Each number is 128 + 32 x the weight over its row's rms, rounded and kept within 0 to 255. Layers, rows and columns count from 0. Numbers have three digits each. The size before them is the row's rms in percent of the matrix's.

# layer 3 MLP up, 512x128, rms 0.0971, rows 188-393, columns 0-31
112:103113126092130138136125130133111116128147187124149095140186100084135085137098096099156166163108
105:109160143109107152160079122154131109114147175128072173105104129116131091111133065148155151175189
092:070133082095152170136191193138150083111118143082097114131101113134123126079097063078171192203101
103:029213066137091068146131151136110099137096154092154147184128062157138109130151097111166148139102
077:125136103086075105169064147154145124132099211132173096147113075108131064083110075141189178102124
093:135150125161173134122148143161140162154114177117098158126179144086081122119135122151176131123177
107:167131139162090091123081113160103081113066177138087134124113088113146083151148116166148119098153
087:108138057113132130160121088138138074139117125165125159087144117150070122093150073209150135121150
108:121186143100112100109131121130131158056067186115125121136171061157158052150109165140146103090143
082:095199099123094169155129150153128142116116135064104124122123151136172131127106173095175123144121
091:088158072151121126145128138107103118101148137075123154096138094074182084130131117113183186102141
110:088145119131144168127211173126152082134104160128160079102153090082155121171092117105126137098091
103:096159105080104076139152112169130168056116132095132061119122053060150115075135120116159139054126
101:151114113146071118149130105098163135105148113140129145087153073144126115121114139153169087096174
100:076108070100145117168172191118148127131105086059112101150135143095168107086185173118135173118072
112:080143143130096079164166195159204143116123120102102081081116140141156136092153140152108076096114
104:098139100158142140139175153128160078084136126116112133154173106111188121121146169166126157151128
106:129186121108113100163189153132177113126163134109103106108089127097065096072189101147128061114155
095:130068091089156178195071150157157133158109202172160140143150113142097120165133095148135120161162
109:115116120134117150127170141148125169140181158155140120070106111082092127140134116090133164115207
080:124126093192111103119077167138083084068096141133131178177153112110155088105155103180156172087137
098:141137116201144114141093151128132141142137155149151173157136072091073104100119163140150126122174
110:122128086069105098149175176144150166115096154166125113132122070131142111117131072111144162099129
101:117152084149103134154184115105164096111102136143076168185108093099155108110150167142129096084148
115:113111173049127108115083175110165139153126175112078069101154138078136067117108116132169182153097
074:107138108096127064151093144154144163106130142098127149111148071070161096118128061099178125091141
094:125147085111079118169124141092148136130126192089133117153139086087166101120146110112172134152145
103:119144143182137144121170153140148110121114178171085138156135146081188084147145102106187066069104
101:101165122130087178159118186139146115120081139153158103161120094049149104099123172082146148041132
103:108094107135126124200080139162125108126153172146146128048154149125064113124139091113167093055082
099:157116087131067075191080106157080128113144088109150163165157141140182110113180107173162167122140
102:125146138124144108118134220147166212152086223111150108107151093121103076145075090061162149079093
094:107179090168176130157102142139160169083095171084077105142129117128149096152173134091168077162126
101:136131148101127140121141175127183112129104153121172096105153141127147075124145129147135097101074
076:105192112164113114127126160126137129159094173149104145097138087136161116148094124148122101141111
097:096157037101126155173152107108171082052136156145130090108152111067125122136134165174185078132186
102:115152132106062139163196122122175104124100137109112087131120140138136104110176117163133107157162
096:115107144119090128153152173127233199104120127107133105115142098139157108134056100111132090109134
114:123106100106120148130133139162164179096151161127152123158156127137183109151084121100177108100110
103:097157130097163084150198149136143088098149139126134053170133136094137119114187095131180124158108
099:115107034098131072196109142133195207116133099141133151135177130109126119117140121155145132134130
097:116192129134107094146123116150098114114128173067091160143151089130094098129125169080189114157166
096:139152103196114090135128101145098105111163120075101159083102124099151081112182200117118148144125
097:107137132139123172108163118192114138131171161108094122100123122113207131089114105148120077092204
101:121123078168087163111197172158147157103088101100114097078157098128131150114094138147129116144146
098:158143078112156111138172113158125160136148133114144156132150103075176070164067114091194147141155
091:146190151162126141096155168162122144137083198122090083079199156130138098156106083077122112087119
102:136141108080139061155133136114215149064123121143131107105198110096163136106086116123142082123115
100:138124092138107147204183128098157129095156114159104139103189131085111117100135135109208089119102
108:117149150159142168126083149148118133089152170166122127097100151132143057140168074105140118096072
098:078121139104140110165151137113133124099170173071138100081171146121158096168155100159137148165120
097:156115113096150097139136158163189075084116169062099138099157142092131112131077103170145120115151
091:098115144142118125110069132196126123075042129124164102091147063076105100137151140106173134124149
098:136120130131142108199066120126163149083115148150083150082122129112163053115167111134159123168127
105:139131088125109126166093138170162173115121141161203139089175094122119113144158080058157119110082
092:094131065102143138140044107133107103119139174052066131143135089128194098164114112114158111127140
102:035140075119106090159140177136097116100125135105163119118138116145116103112135120155116184095126
099:186135118130094071146113079135129093141082092166150099127163121127149046094114090136177127119071
092:087111070193170125128108172128189157100134134147073132142083087084098110148197085091135145117152
108:108152068182115137180068110140099096109144118120078119157139132088100103089201163168147078147195
099:118151141104139105155121136119135154117129178106138159054229128078104111100124123131199141115120
105:127113123116128071132123147146148170162134084109091121110093144104105099095125064149162147054136
101:142193140177136125133089167154123151083155129114160168112168093080053126133123145138135099113118
097:091122089100134151201096235148219139110099186103156150158096158115123127035112110150127146107166
071:069144048146089118178125174160132107096076177124126146129123084118139112054111114084161159127175
114:120152125150126154143081129143123086138113203192135119113144126076101101141080128116163103169159
096:087147083136130127185076162131166130102105118078133129100121136122144105068090147063142127113138
101:085166062113109105131127150144115132131128137149143165141117149049149130116143106144137137066112
099:128115090085093113117151098184111133143144131057089116102152099150181121128100071162139221168188
092:107153098104110088164099142140109117120109141166151164105171081169181062149120165122136085131126
097:054137098106114081098158152191123113120116160130092118091121143084158113158111074104146188172129
101:115118119114133109153143142172181139123160139129126122077126186104126089154210106078141051100154
096:117142138174110177136147156133072009096117082164127140110122120120155141123137116155144146068084
097:055171098084096110172084186140100101085108151081094142124120140143149108030197113157102175107125
100:023108106142080103116108124117136131108130204100102098150133120120137069106110154104182173135189
101:099112024115129142141152106151107078146090135121091118087167135123149080098117102110139198142086
106:114106119128163150141160116187143156063152183125072165173117129066116102135127161096163128090136
112:108118089117068140150133186193206112091068185114157159120133154109100131150149122134126069125163
105:121152090124100130132165126120109121128133199038100159109182132130122082119160162113174106164166
104:116178122081127086101117143107131169089158220128140149112173096086161104131112106106157126146149
093:046126143076125109136098177207142112061076132099159152108138102160106106093139098149141117145148
091:118136086142114180173109097144128111102106095146084146117109095138176099147064167120162100124111
103:108129091130104094156155130133170072141142075158106182132139122102161138125172149088184102097094
107:119143092119142134162091099112219140067111143131063114086156152124188096065195132127192109086106
100:101140083156086092141078120170107106154136112178134107166101128101142099169138065116171138126062
104:141153119054087113201167123159213093139091118173149091113171089137108127115061087141139096112098
101:146169109141104143160167161116156157086116160111139080065125090140080136153121111107142072032146
100:122096149138158104124165133132161061129136123121150083079141159143160135126185128145159062093165
099:064114123128097135149111147118191195082106150083097089141168135119121117136144118140130134137130
108:135194134144110101145181162167149122122119162132080083137103145104182097141144135104157128176168
109:121131128120105137137159161209076126082105157082136143142166055080085094158165154110149139124135
101:099144098114110087144209144189151098074127065138122122099207120085180137112123148159196103087124
098:098128114093152109115150148131157233167100138081141133147160068139113106085102062122132171088102
111:116122111155113142101156129143095161060170147145100158112155141094121129135103168106156090081073
103:061100043170088092141119126141128165127088120147116155160140133129172067128141067108139173094060
097:044113109135093039164104163171114171116112159097125157139140109135118086133117121110129171151146
096:120189159206141105103136152155105166105111146162132099073165155104087120121161113073157061081105
099:101168168178138078123127147144111189114137146170162147148124101095065057144110148108160129136149
096:134160118113140135141132176096185153087076199171138056105224100139146106161123141135144140145099
106:122180094141148155155131152129195132075097146074072118150136115104127098129178123103145086115077
100:122157118161059180137132153122191110082147147146138152104127127096155145073141143123176042130136
106:104129110107144139142146165117164160100158126081133121113157078146179116123139102160136175155197
106:092203112143100068175126151136145137131096112185102120116127135092085140071176140112134062078163
089:160132102125147090111124098148162148072194069118145112108139111110159106150123128101161110092089
108:099133088109078054185128095135130129109151084077149133133133101158155131113132143147116147114091
101:110112106172073077156163104179132098114072132134102182090169113120122117116128128153124153159141
103:120106070128169136174076142145105178156086167067099131095174127165102087140165053173142138130148
099:138156132119116074101127114109127161154120116121132104031101120041078107101108156130172160124161
095:129145127091114134217075153125194124106100131134170162115152126140072141123126116132147132129139
092:149137170120138069132183125128119140132100153132142134086194086054114054166090064124165133116144
095:129140156113116095120125135134110138060171158123081066182160107068165097133106115105177121100103
072:112141083169108115189073149153150096106125143107128116112142062101188099050146106116168145071154
077:103161097119115059179107139132150110137091180140150113120125071082095073086109077097162139098142
107:102129106151105064115138130107104167122136157145090079107105121133129103160208108149118165149211
097:142096126135190142135096141103129092070131170098191092067164074113155081150131085174125131137165
104:106123177161072167101101171168122192123143200103167097152150121057115114160122137144145171105118
070:086126083106116079147162166129137097108068131131161132091169095130107077136150119174125182116157
103:107132102130093151165145174141167171148092140069140129070152143119039109117124162063187088175117
100:096177105094146052139157131145096167099098101148142133096150098089120101105140163082124190118119
108:140122124122158114112165147128149163150194176097093129080156148087146097114110115138151066065103
104:151154136149153145143186156202136158128113110121035088096121118088101126119163138133119058131149
106:136114133087113084142160161153177150088142150122143131099196156123171106116159050106136116089074
104:077115118109153140119086146146150077060097192138138128156137125046091112098192100116150101150146
101:125131124119161074107131137135136171166095112133085086070188169131121119126142095124169143121124
104:114157102109145084162134119154122190118136112145075199154103155119087093112161142092138124102183
104:144093138106089153105097127177164137068102156142069113060199108100158112154115087139164102079197
095:147117095128137050144113094107141144120128087136109136113167090127156088126117109117151033147123
102:165083127130126145107128109139108157143151163072095076126176168081110054144106119044184137116080
100:106137142088127101130093083144088046090154147155124076136133160082084103114191086133145089140148
094:151162128096100101129150141178177154089149108136121159138234107070114097112110109113147097124141
105:107121120162061139112126132155096163146100171135130128140116166129138119142105066108134138119161
114:118141037137096072145197139154163175093080097106116116108150113126186131114071078057165113093139
015:077118133109182138128084130140153121094082147180181065147136105122160109143138088108132115116132
095:132124159105161121111189099142143174133126176129124105117206125082062113120137105106201114134150
114:092199133154114083138168125112120148098174082103108091143136134113127091127158137133168088108145
102:086117144110147049131160177127189159120185141155118116114164138109183072125118127097189177143116
111:090153051130119126158177156151194137084088117101088088105128088118147124140150138106132137178194
105:116172118112096143121155210127178165107087093126074080113141126113105136068099112122135081092110
081:090160099132103101134110114128160164128070107100077129126102076113157121166096128112122179123182
107:144100114162091179224073118177127064101109138155167107105121127128069144151146122162151102138174
093:058152106131088111208165127164149088146081124122064068114104160120111127062187167097143150144176
093:153136167119182094108102182129161117114094180175116093095140124106094065136092107100143128096162
089:115129056097155137161150122175129147130133170159059160119172078111187103123169121129137101100135
113:104118168135145063110088145130120131060126135122061108087164090106173077112155098064186144129131
103:060125085070124098122217149162110096126125150141112084166106155148166080153150080053121166168111
093:146184133143143117150147108133122111092138180079089111082127141082171082101130139152142083122162
092:154139140170142083115103122204079135147137148135120125086149092055127076086154079105161121090104
101:083124079095152104154076140154136151084135164163103090149128123117075086099156126171169141135124
104:084111073080169097186081116128205087119154154170123144127118116147141103127169072158127178109154
099:114173049083141028194112132127194085122123151114110129142177119133134088152127156135136148193105
105:151108135059091063135157129163130124108073088145132113081176134117159072095080104096137128123067
095:095123143196141159130123146127087115135111180172131105089122122121081096165199116114178148052110
110:076117091128099123218107156148156112131145173128149140128128157106169123113152112161143154134185
110:088103094142105134186141122168161100118093097085172098156155154142152124126181108172176124097157
105:104123170077119068132103125124139129121128156156147107116208098028100122170133124099171160104171
110:131179136164134101147081147146113144171093138077121142081121098122130134114140131122159140090161
100:120146099080148072153136143162140127141153092080081182032160143155149082083159093126133110109113
110:049142071110122092162151167138128130091126171111116103135117074112128088138142170106130157144146
102:101105168119129113112134160151148102080155122142135057077152065127171115173130089106149094157129
098:117141133159090090168051119129166093089146101141171122124133132168135113094104082176130149110119
092:110151116056141101167116179127165165121200108139148184114141166129115088128108152146160121128078
104:101131129067116118186136129128134162111167121136130142125146149115178130112132065121161135105176
105:106098127129132089139149131152109154096074116118128112096154109087197093144127130095129176117166
108:101150096158097090115145117171096095104165138116083129172092114112176109150164111105158125108122
108:136151129130103108125122149152175188138119172144151129147177104096100076121106122083136151099094
097:069196112135105128160078162129179070116101144129071125150172113117113131101146117099178094156109
090:117110112203166139144179135111124179104074126117152140069194070115105072136148150043190096078151
103:124180125158107111168098138172135105042076140166088130128116097135147099114119119097165073128134
097:138130101137130112134154194159124108104074122140171130088121050160123146170102113106111092127162
102:120107129160147137136127140151085130123085109086112151050142123082101129155161108086158174114143
100:118165093137095138141129135119094131117132126086125159070145091142115106094148149147182065069092
112:077143144072095072130183106154144110089159101129105107161126117124212120129127125138144103097121
099:088153135108139075150090181150158081071092178132060086151114098076142108086115077099138119146120
095:125154136159137101106177156192085139131148153127151114126212119068126085156148092145158128086143
095:146166130107118083195043107105180162109124182125082140143222147114143102102100139132189090095122
100:139144085109142120161129120119117095157164147151099169154125145067164072092095141105143104123145
098:134137129095131092172117174139128117128150173134123133101154128125137063138121035103132120129115
101:116119056099120147194158190166128119087096126079125140078183081087122112153154140070150101133136
095:170118164137112065136122119114153104128094085140157096080143082102142093110100153089161114083128
098:121133124096085091166128157165144139070119082146120159094160039135114157131152127144158100136163
106:153241122077150139202168143129106143136155107088108156084148092105116110061135093137145075150144
095:105122144097123156149185147125196119098125142119161088069147126127151126102155071168122126136110
102:149174131135152118132160158123193173104123192151120140093162126141152096099203110138140087124134
098:128097053117115137168168162130106119147083131100128142087223140161166096096115102144184186148105
109:122095169092095122168113139116139120089097149131102169132149042152136105104132118152139120147158
100:115188060147071137207115196133165066123124139129089149141110126101118148104166091094141177166134
110:116132122082160131134172144135146112110142123173098090108139162070150075163144075145179122202130
090:168159158173152049119056121194164127110108148131047159134145168104110077114192158120159106124135
105:080104121192105160182117229174142122055072143135139086107125130139168133171222124106122173125141
080:118156061075103165170180173111183165086133133126094114068175104166089145125102105132138109162090
094:152121113194169131130106139157127178143057093143087120111130116115116080116165143082150123130106
101:150112094090120139135093172168129113080120185139162138110070097069124077131165123122144110144098
102:107134073118128097229139129159166150121107163124133132084176166088129080077132075136166152156103
104:111119101107126074177155128110140116114134083160143105105187121051161108153142162070190101152142
098:074146096146151087178108117135134184125063153088113168105148094137159078145136084091137183111160
100:075187086118141144143122163157102123136129152093139159115076116097113138114124084067106134139174
113:139135098064136095172104100141183128104169131101103164141143127157188131048130075162163143117144
111:082182081105124135135103141153158144128143226102148088102098091122088126155109119120161143173147
104:141140098100076097132138143203146164151147118152141192101170139129110140095139090166133136145140
107:115118135189104080132131151188119114110094120180127108098127130124179098172211072123119079116105
100:075143122157131153132150189156191160104137136118100148136070116113119130140166143103135163133120
089:137182168109158088134136129096139169096132145121140083137221073135130089147109139152159108104117
106:081159139169134111131086149188153164083104120109156115062151171057113132141150153127167092121143
096:082149150174081142112126168143146151098110104185086142111108143068120138139178142143107177120155
096:141105050133166071121108121143130098146167099185113175111082149083109109087227150102143133141119
110:086075155138111113144122121134141109112114182177139093131176120105151074144090157107188153125177
# layer 3 MLP down (transposed), 512x128, rms 0.0816, rows 188-392, columns 0-31
118:142065149120136157175090118151124096141148098147064122160156131129107106141158144173099071102130
094:125130170119075098091113063109156069131105137145147103139088122131098120186127080193158083088146
096:175097104098124150129086124102097142179147117162168157121110149127117085144123133149090119113108
102:102090162159095117063121099087137103124129117096196143098034119178155151173098129187088145145155
103:094157091157098130172139096144106117124089145139134107129146102112116071100142115094205119074107
093:142141100096207104106024043132100171132126108095149125122121077152135119114060122094055126093110
105:160139068145132145169179167118108155073124142136112134119092159063117133051210142110114152147152
090:163137121136146175141163102122110177133183123138145075157123143084132135149095128096093136099102
118:142085100132113068124147114133110171159128147134098067166096118128157145030106109161116139144122
073:122083118152138123091133121202132091137096109086143174124131134068100139163118195100102104178165
098:114182112119072123188140105188130104073111124134090134141129079096172098147113121073141135094131
110:127101166108152088146120108144096134203150118110129130171106063145163125089148113130136167092090
104:157107095113066141165088141112104131238096138144095211103166114113118162138116122154129129158163
100:138094065137145122097171148072113147184132135095099105108088138129070184118201169084086142147151
102:187098125065098095147111102195185123134103203133147171153155127106130117157119161139162074102113
111:174074110140101117133112107152089137120083177167093127115099108123130141127163124133111116118178
104:092078152131137066126137131093079125128116143129113150144113099140128113146164133143110164083175
115:088146130116145123171118082116095057146130119098174127137101161124095116144154111156158119088097
098:198088159128114155028135103129155177138105126151110126103150110106152149138056098098148150157155
114:112122183166128175099100110092136115147154149102129132174087121134112116149143111130097145137083
048:173128137158088130147111094119103134187063120145136097137113122127143066132130127146174121154048
103:113124092080126162130109084106138147104120165129165117143135111112118095124182137074132092117120
104:140160186123124173144089172107180126080178090074102117141102161121163118156138149165081091181144
106:083174150152130135082134136105166148080115097127183097132162120149137168102086093097129118107133
112:094113131085083157085129157155098155076169089139111144073112110173133167125082136098109116225173
067:075162110149080097163130168181098121118103147139130135150161064133118111137154119096168164112140
099:172112152157125163131151086000163104128066152125121086163116152183128122104156115135100088139098
104:087056128194106147149103144139127158137089179135120167119205078145149138159065134149158110066101
095:153149101198112106084114104105113126153135122147170177130135187094118152095128115140135111107089
105:079118162163106182151161141098148120147201086112115106162130105116125184113067158122066140109108
101:107130145139100098119128090187102127151105137085085143112074186158094201099127064115076063067094
095:101127114137152131104157118162103085145100099131170110123147095101135134084127156121114144113110
083:104116132121164094109070124120134075109182069095145114155157145123153104110092133116117087112083
095:133169137113124143097150109173101123131077086117162131121093116111158175152092127068116123120143
057:101096149079163168111104139119106096061150141111096125143124192126190133116133115126090184124111
096:140129111143157125134151150143127141183105154095184113173127089091108119149109103068172187088133
106:120143098148115142125181142094141130187121153084137105094069093144198114099126148167164056086159
101:148138100129123111114119104122073092142155118094202112139133150145141101154097102102114186135121
131:170108101128133138149155127138139154124107138149117177112133135039087120141148187089153101059092
109:150130121159115120150111108126083151101152130140122156109129090152179128098190137116166164096080
092:130116097101109155135095096139058141100137156059187147175205150132159084133115162122150088087098
091:154116142130060107130121104155125105126103122134135158115115131133157131138095138164147156114093
102:117092151092180148093088108134061161114084156139106157141109150093136124108141131179146127150053
103:060097117080093170144082147103109112156127095095182101151140127141124123145140140050080144223066
109:130112145118075125169135104163059075101123166074112173145084149097128103171150171081143146178131
095:124114152077219114096130194122148096147139129130175096113120132144093132097171126200088154060114
082:104135157098157130097111051173096155166108123131156130154144139162114148059101117126180117129096
107:103154146076188162108153151083040056149110170114113127155135145140099118127122040105098196148132
102:081133160157128154083103096056142169108130120078140115129162144113144168089118116148158132131095
115:154115167113151133075120123097142071109148141152062078100166100162154139134145105128167112191162
093:109158117122089113144108119112159132082103129131159148107190155124093165115105161149065189152133
100:134097100150174150077073121150096101107128135132182111127047155175143121059127169137152123114181
103:096092088179134123124157149137162132171159068107143170083175100106132126174115173149169126060072
096:121089162159074090152127106129123113118175114164154196138154157126160121112115126084113117128154
112:177131156125159159141132120163198172105111139135096126137166103088109130162090151102125113103153
080:159158103114097130090133131161149119145092120115101114110125123084074133156140099049119122193139
094:144084113096132149171131128120133098155137118128154165116043119134150163125141141136057126150125
110:152074154134131126111121103105106070086098153173140152147099101121155160114053150096104175127152
066:073139172111117127142104125123107107140144167143151160160125123138089170177101151102127173148149
109:124152082110126130110117086130151135155132136141177139110174107155108123072124103177186117144109
103:123091173147120135084181130196183150137087137113071126111154091110127100158157120125100051044144
115:165122147106132060101174085144142154106053163112109110097100161130119142146087102109121131192118
103:126087094104110160129026149195156123127130087114141137080109131099139197159122061194153142113134
089:141133151144121123129180096150131118085091137141084097100140146145141171079137142138185155164131
096:106141112157102126180119138165119152087070129101101130128161054092152089105134140109223123085111
122:154105188130144088132060119090145117100170146159168162115188128158105087089124140175114102092088
073:108100146136088126109120147168119097095103156171143177148136179061124105148074131146147138127109
103:171155145146130143118113143152115126151058162087082098129109149115186110128114137168178136152155
095:125100127100054150087088130127130079124115128091124125092116165146091141137076171099182140125181
093:128073112134119139097161077147078138164130100112088096132175166109116128070125117124087128148119
105:116131120140081135134110135154043152139148119156105116167161126149101131113157143155077078170124
090:121093121095124155126087113128172091125080116111169132106163121136157134210066095192103161096109
099:083091102103103109168154104155110181148207080178058109137093100118171135163108166090139117157094
091:101100106116121128106150092191146138123058083166155126127098141089111168120149084110142115148149
102:122145146088163169105118156096122198149132181127106121110111139200091158126145080138072109130140
102:111145222181102170089097130122124176109051150120071155120166140182131139176153151144109118099114
097:078140147114049178125173109167142135078131122137129131146073125141080119095134101151139053199102
102:113112137066064123186159166126141128107115123183153134106108110144131150160148104161141095126116
097:148145123129064132080166091100111094156178116144126141083097140107153122085153164140146149187147
102:100155129151137136129139134087108072166151146124145049128118142101112125093090128035051123107102
087:108099148169108153143064059085088086074074068154161064116102140080117137109085126100095154129150
084:160115164079118098146161125123171107122088172129154093154125191143165136099185106102153115142147
108:167153128098074135101139111092073179059101151089137123091153152173107184091071128068133069074117
098:138114115125107113119167146123129111129129085194128109136134125071176112042107051105168171148187
099:173154144081161073079183115113137103103094117154145133171066194106156118155077046122160091158129
103:161144132119106167177157092091131083168107135156074117075104133145134159092125165152103120112172
104:116095150040155108155051122156158086071168126116096111137180119137095117054133086110143126129081
100:127101126147132124132076152160096145130136139133109127191094129123129153181040117104134147089154
086:114139116139072139109094201132134069103123176113107158078126098144152103169170169084094149124159
103:122153119164183118125065131139111109102127080116103085127167141099105157105159072120118156081100
123:088090124154128108139092129161142142088159149096144090091190133163115098128102090116109147092124
101:077159120158140190109126084109149075099097110166156090104098119175146114097178065193136146111119
102:132151159114105127056131129134163171178214115087128140096103150130189091131087182096127100145094
103:121092172119048141144078139163082147088087110102138118139112107176149146143135128152130170127106
105:149129180110118173072057087119125104135130118111093137151107119150152138143109152121165181157186
094:185120118074108139100114162123138071179096146126171157110049076129151166103174090132138113118045
090:167092139082196150125090105169085140143112121124117129168090135135141153120164103158197103150091
103:113107083112141171146123119110066100138102106097182098137112148150066202181179199140159127101161
092:116139126170128097156066129124143118176087127117096145115089182137145156094143171123112170152161
106:111174107115177141116075094132102117130126161132099119112133147174107150122106181129191154179095
099:090139117105156147117112142123153132146109174161148109121075090123121185086091068153128180126116
110:170143103162178159161139127142120169214155097071162134128074162162136177077108139083120089137126
101:114147082160105112133146123135082176107098079180113148141154111116099106124156044192138126133127
086:094077154125143133146137141087124159111125201158148148123105061130097149138174130178111131115098
122:151126193139106109153080135113120094148137155118123134137059167118068110146143100154075119109120
100:129148153125086159133169094113155113083122085197118138126115127114138175075117137174157160117125
093:149104117127093103103139082093117218146053155144141131151136115139078149130084077145171110158126
103:116123116138067149134106091063167157165154148132131104132075134190130184170162156103194129081124
089:182127075108126059129175106114089188134103146175103128137129062182158076115177075145107151164152
087:091119093109137146115123135139085108104159123054103096120105203172120168113142171150094118130156
100:117119042111123152151147112145101159185055139086088072104171085155095089123139074152131103135098
084:101142093182108128171090144165117131106076140156104122144150079092156063092158124105192096084114
099:082167126129088102163122157172132123058120120144115132150183076099173085129157101074211130100139
105:178173182176176123094184149107076120131109141097158126121117101158153135135090114143127179136078
104:166140122105149134177128154083094144122086127148132100109079033063121153137138165098135179156153
107:170086089125126112078121088136025083133097113128100149127165145200072189108142101170132134094200
060:119089144103084143100146158055117168101107134134075147101140152122137152129095168043102118114120
104:080146074125109167114043120179156118125232180118120123121165081111115089126116150115110093144099
099:164126152185150140179126132156121174130121116109118158062100112146123148179127129177117146117151
104:125139169134086107142167171149115138157188120083153140205084098138157124123092138133134115138149
107:128122150132130124141018058130110085145153134083109146151079100142093165082075165128092112153144
102:135108144078144148112165141130119121135130152112155155091172091150165088093118120085125124148128
121:087101127075116132175119103143165087110197153095135150141176142110133086108061082167126086143145
102:126107181094173107156096139151106098101100136156165152129104159138138148096081127081077167136137
101:137197135113107166118157182155093122145118163118176171153088137102100162081107111168122163102069
097:155129043156109167103071116125092138159094134113158085110078125154142113118129140152137135072060
093:105130168118078162131145159089141134107133156135144188158138082087115176108197109121102126124050
105:094096164126079131121122114070138156067090151056120132073155135156130169129160138124101158082141
106:104131097130111110109176137121087110138069160122146113113119088119125124155095097092138177108124
088:180090162101149136135107098160173154106106156138115152131137089093113150154070126135150066111122
104:136101165111134129157174114090176140118139142151096079120081189086189139121132154181080171129083
118:159155126112142119117191054120142063125101160135134148118041099135165120132098113107100136160145
010:083152132133105100101164169145106159197083098128169055141096107036143119168110169132120140153163
083:177062119137167162152078099217114164124119074138124138144149154166139156135146131082137173116136
121:149161086114148163143161088107148129187154101126137054100124125112137115113098143083135094126162
106:140123133078138163127161105144162157090155125056154060153151157130124138125050183122134131169107
108:151091155114111146121116074145148117162132197107075150162108162101099150121109138102135104097129
100:174100116105157159083126084092114071183163127064182176179113154169131126161129103135105139121100
049:125216182094152095165080140122098158117090137180121131095155120157152132148080131142160125169105
116:169116121090161103166129069128116132183133131077191076113106121099142097127126137073099104129217
095:103110104112070148104126132172141154108184134120130083199122110129102131102143134170055110125091
100:085107067131130129139164112104063091147103121105174110142180155134127210129101126131131166165147
075:116103149081184135145133084126125108117206117106095143154161101165121109140134114124074097164148
108:140113128117101161111089126074125110100153092163095177125102147125118162120125159114090194156182
106:145130175147097152133126152105095061111153101166149132097106099143098138183140192143134117143102
095:112090147138130178088145127086149087112123169157091138131112119171092133092147150086131136120110
094:089090079098165135129142107142136159132154107090104144136073137166161169143068143179112082182167
091:136139102136144137058155092125131194148126112123131155137091069097153080111111104138144149059155
104:155136142092083131151082128151151111126181121177146141119104112111152105164157051095112108130162
101:101107121164100191168140118122131139127101126157181204076159169110110107110064110112132114174112
109:127146114134091135060119157163056183134096153103096074184106133175111191165076192129054131128159
105:090159121140093113164101149080099115142133098150179122094177063127138138151149165109137100056105
108:158118076132064136132094094096156134144140153158038115188142143110147184109129138092145124182104
113:171111144164096153143107189140105095194148104138140121106118154099133096118130145204069136114107
098:158131125124112134127090136099116100112194111122137168118116080133139105090099077161112132129089
105:218121121143132163125100135107142110160088155071128111115120144121087139119147180164073118103145
098:159135117135175149076124147136085119105084119153143096098081117094185114136126141137090152121119
102:154106103180139132111181140119143155184101150091143125093131118153117117096126113203085145155134
111:119120114109116157126159079169095043210135109069091091089116178123161176096149152083191155106175
103:162169123113143114181111090140157106162139117067089130149190130146178104122121148178165102104093
094:154169082161132114115148113141140123106121094078132096078114143091163160203135179134101151138182
104:113145176102087145126163141104163149127122095152092099174116133088078157182135107147124081149148
102:179173142164179122100173091080111158171072117092065042086104126099140130117151132115109119115143
093:177113084193139137161112103074091125155185137118153164108098135184158165060204091144089110140075
109:169131127104176109130150062165156075175122128169153068094148064070144135126154144097098102079131
104:102171179101124123173144138127158127159174098095087146108137093109135099125103130085193153105075
098:097120107141065146148115150077159115098092128154107101114173138138149115107147124062090123118186
099:096163160114103112112131115158145081108109127141115057116177131130168120099092151143100125083110
098:131139153113128099120105133149166101151194149093122153154100141157088133069174122134092113126098
095:080101133136227127142182128108151110174089091119100078222135113133111147118125144124141195104149
103:168103144103088114178071058153080172111111172055092120151133148136194117091118091075092149207110
119:178121084177124115115134091096126130140085092166158159103123142129080133141145151128088128039134
095:182153134124110122155058115099113091113140145145164161151154103127096150167082176187138130127116
098:142159130065201124166106118141140130120198076087108034150116150133152163110119159122102154138137
090:134120162089101129071177153118175134135157183069091117122073154138134093101080150144144125128115
106:121138158156126141041135126099134173137165202090166120111157127114099125155168160079144083186143
103:076140140127112104129093121165098133108131125132077067138171093161112122098132189194095169094113
095:123108119108140159172123093131185124147099128138120130110176116138144085090154155062186141090109
103:103135112156083145101143148071094138170148144135139178092063129124171185109161082166148147157108
101:119112072173108141119108175121074170148115152112192128075125109093177116120093061140095143109097
102:133128089064185130123178142103130126110208192072131126158110146134080170085145139143132067166124
093:062090107079131096093111174097111148203098138118101133121117102163098177111125121097144170136143
096:101087091191071168121044128106079130113081145125132153146110088156134212167136115147070128184121
099:122129165101169094143143115204120139148123160149148106125092157184092166130148170076109080143096
115:146148159166134176132182115132104160105082156145143164192145162114083152171119164150077138167113
097:165163090186106171132079120144069114101131098115132166128128135158125122101163168128099153141153
104:095146078152100103155159145098123161125137166107100169126133131150149064148169098146124156114166
090:095121124152179123128170120093118200142143218107135132097078102151158134149080114111147108132156
099:126119144183031144160082129140122158107101117066127072158205118187108130133140161165129113151123
060:132128104120150165106104149131180171129131111129092102110178100089176152094187174095101137131130
088:124112140144190105140128115160127086152126153125129097174067084156119107113091116117092156142140
111:128094158108092176102094113171168108114119174108133138097113075086131123160146142075177094140114
103:129139116101178122095147078189102153100079109119125176177128125124081202108162122107176142094072
102:114102117171091180165091062114123111128108086136137125116139121087136138057158135102129133069146
103:169115078140102127125120141103144120146104142101145154094156142135114113153095095173112125063126
093:151175117104149077121124108118139045161069132071140132124158163150121104110139129180106129101129
113:115152058145119121102081123112038098161075110077151167167094100144097189115146115108103088123156
111:122132114121154192153091143111155122158139115113135148133129123162118167138201114145097088148082
104:114064123187122111073156249151109120167096103132097142143095119124086098149179086126134103132174
105:172134099136117130143152155128070145052130144182112111117121108110134116144134166073170172102152
099:121148073156075053117138072128136068150135093098121120153160134139130149096163091097122054128105
098:108141038164087103151127167119154138126100168124141148108100201121125168132147109154140130139153
115:146140129172096126149038132164151176126138069163127129188149109132159128133133119086083120124100
087:162131112100111084177065153169080113160118160180125173141153075180126125099113146139160155116201
094:086157107141213137149098172157112124093068162124142129148154047182112185152115114166090101158119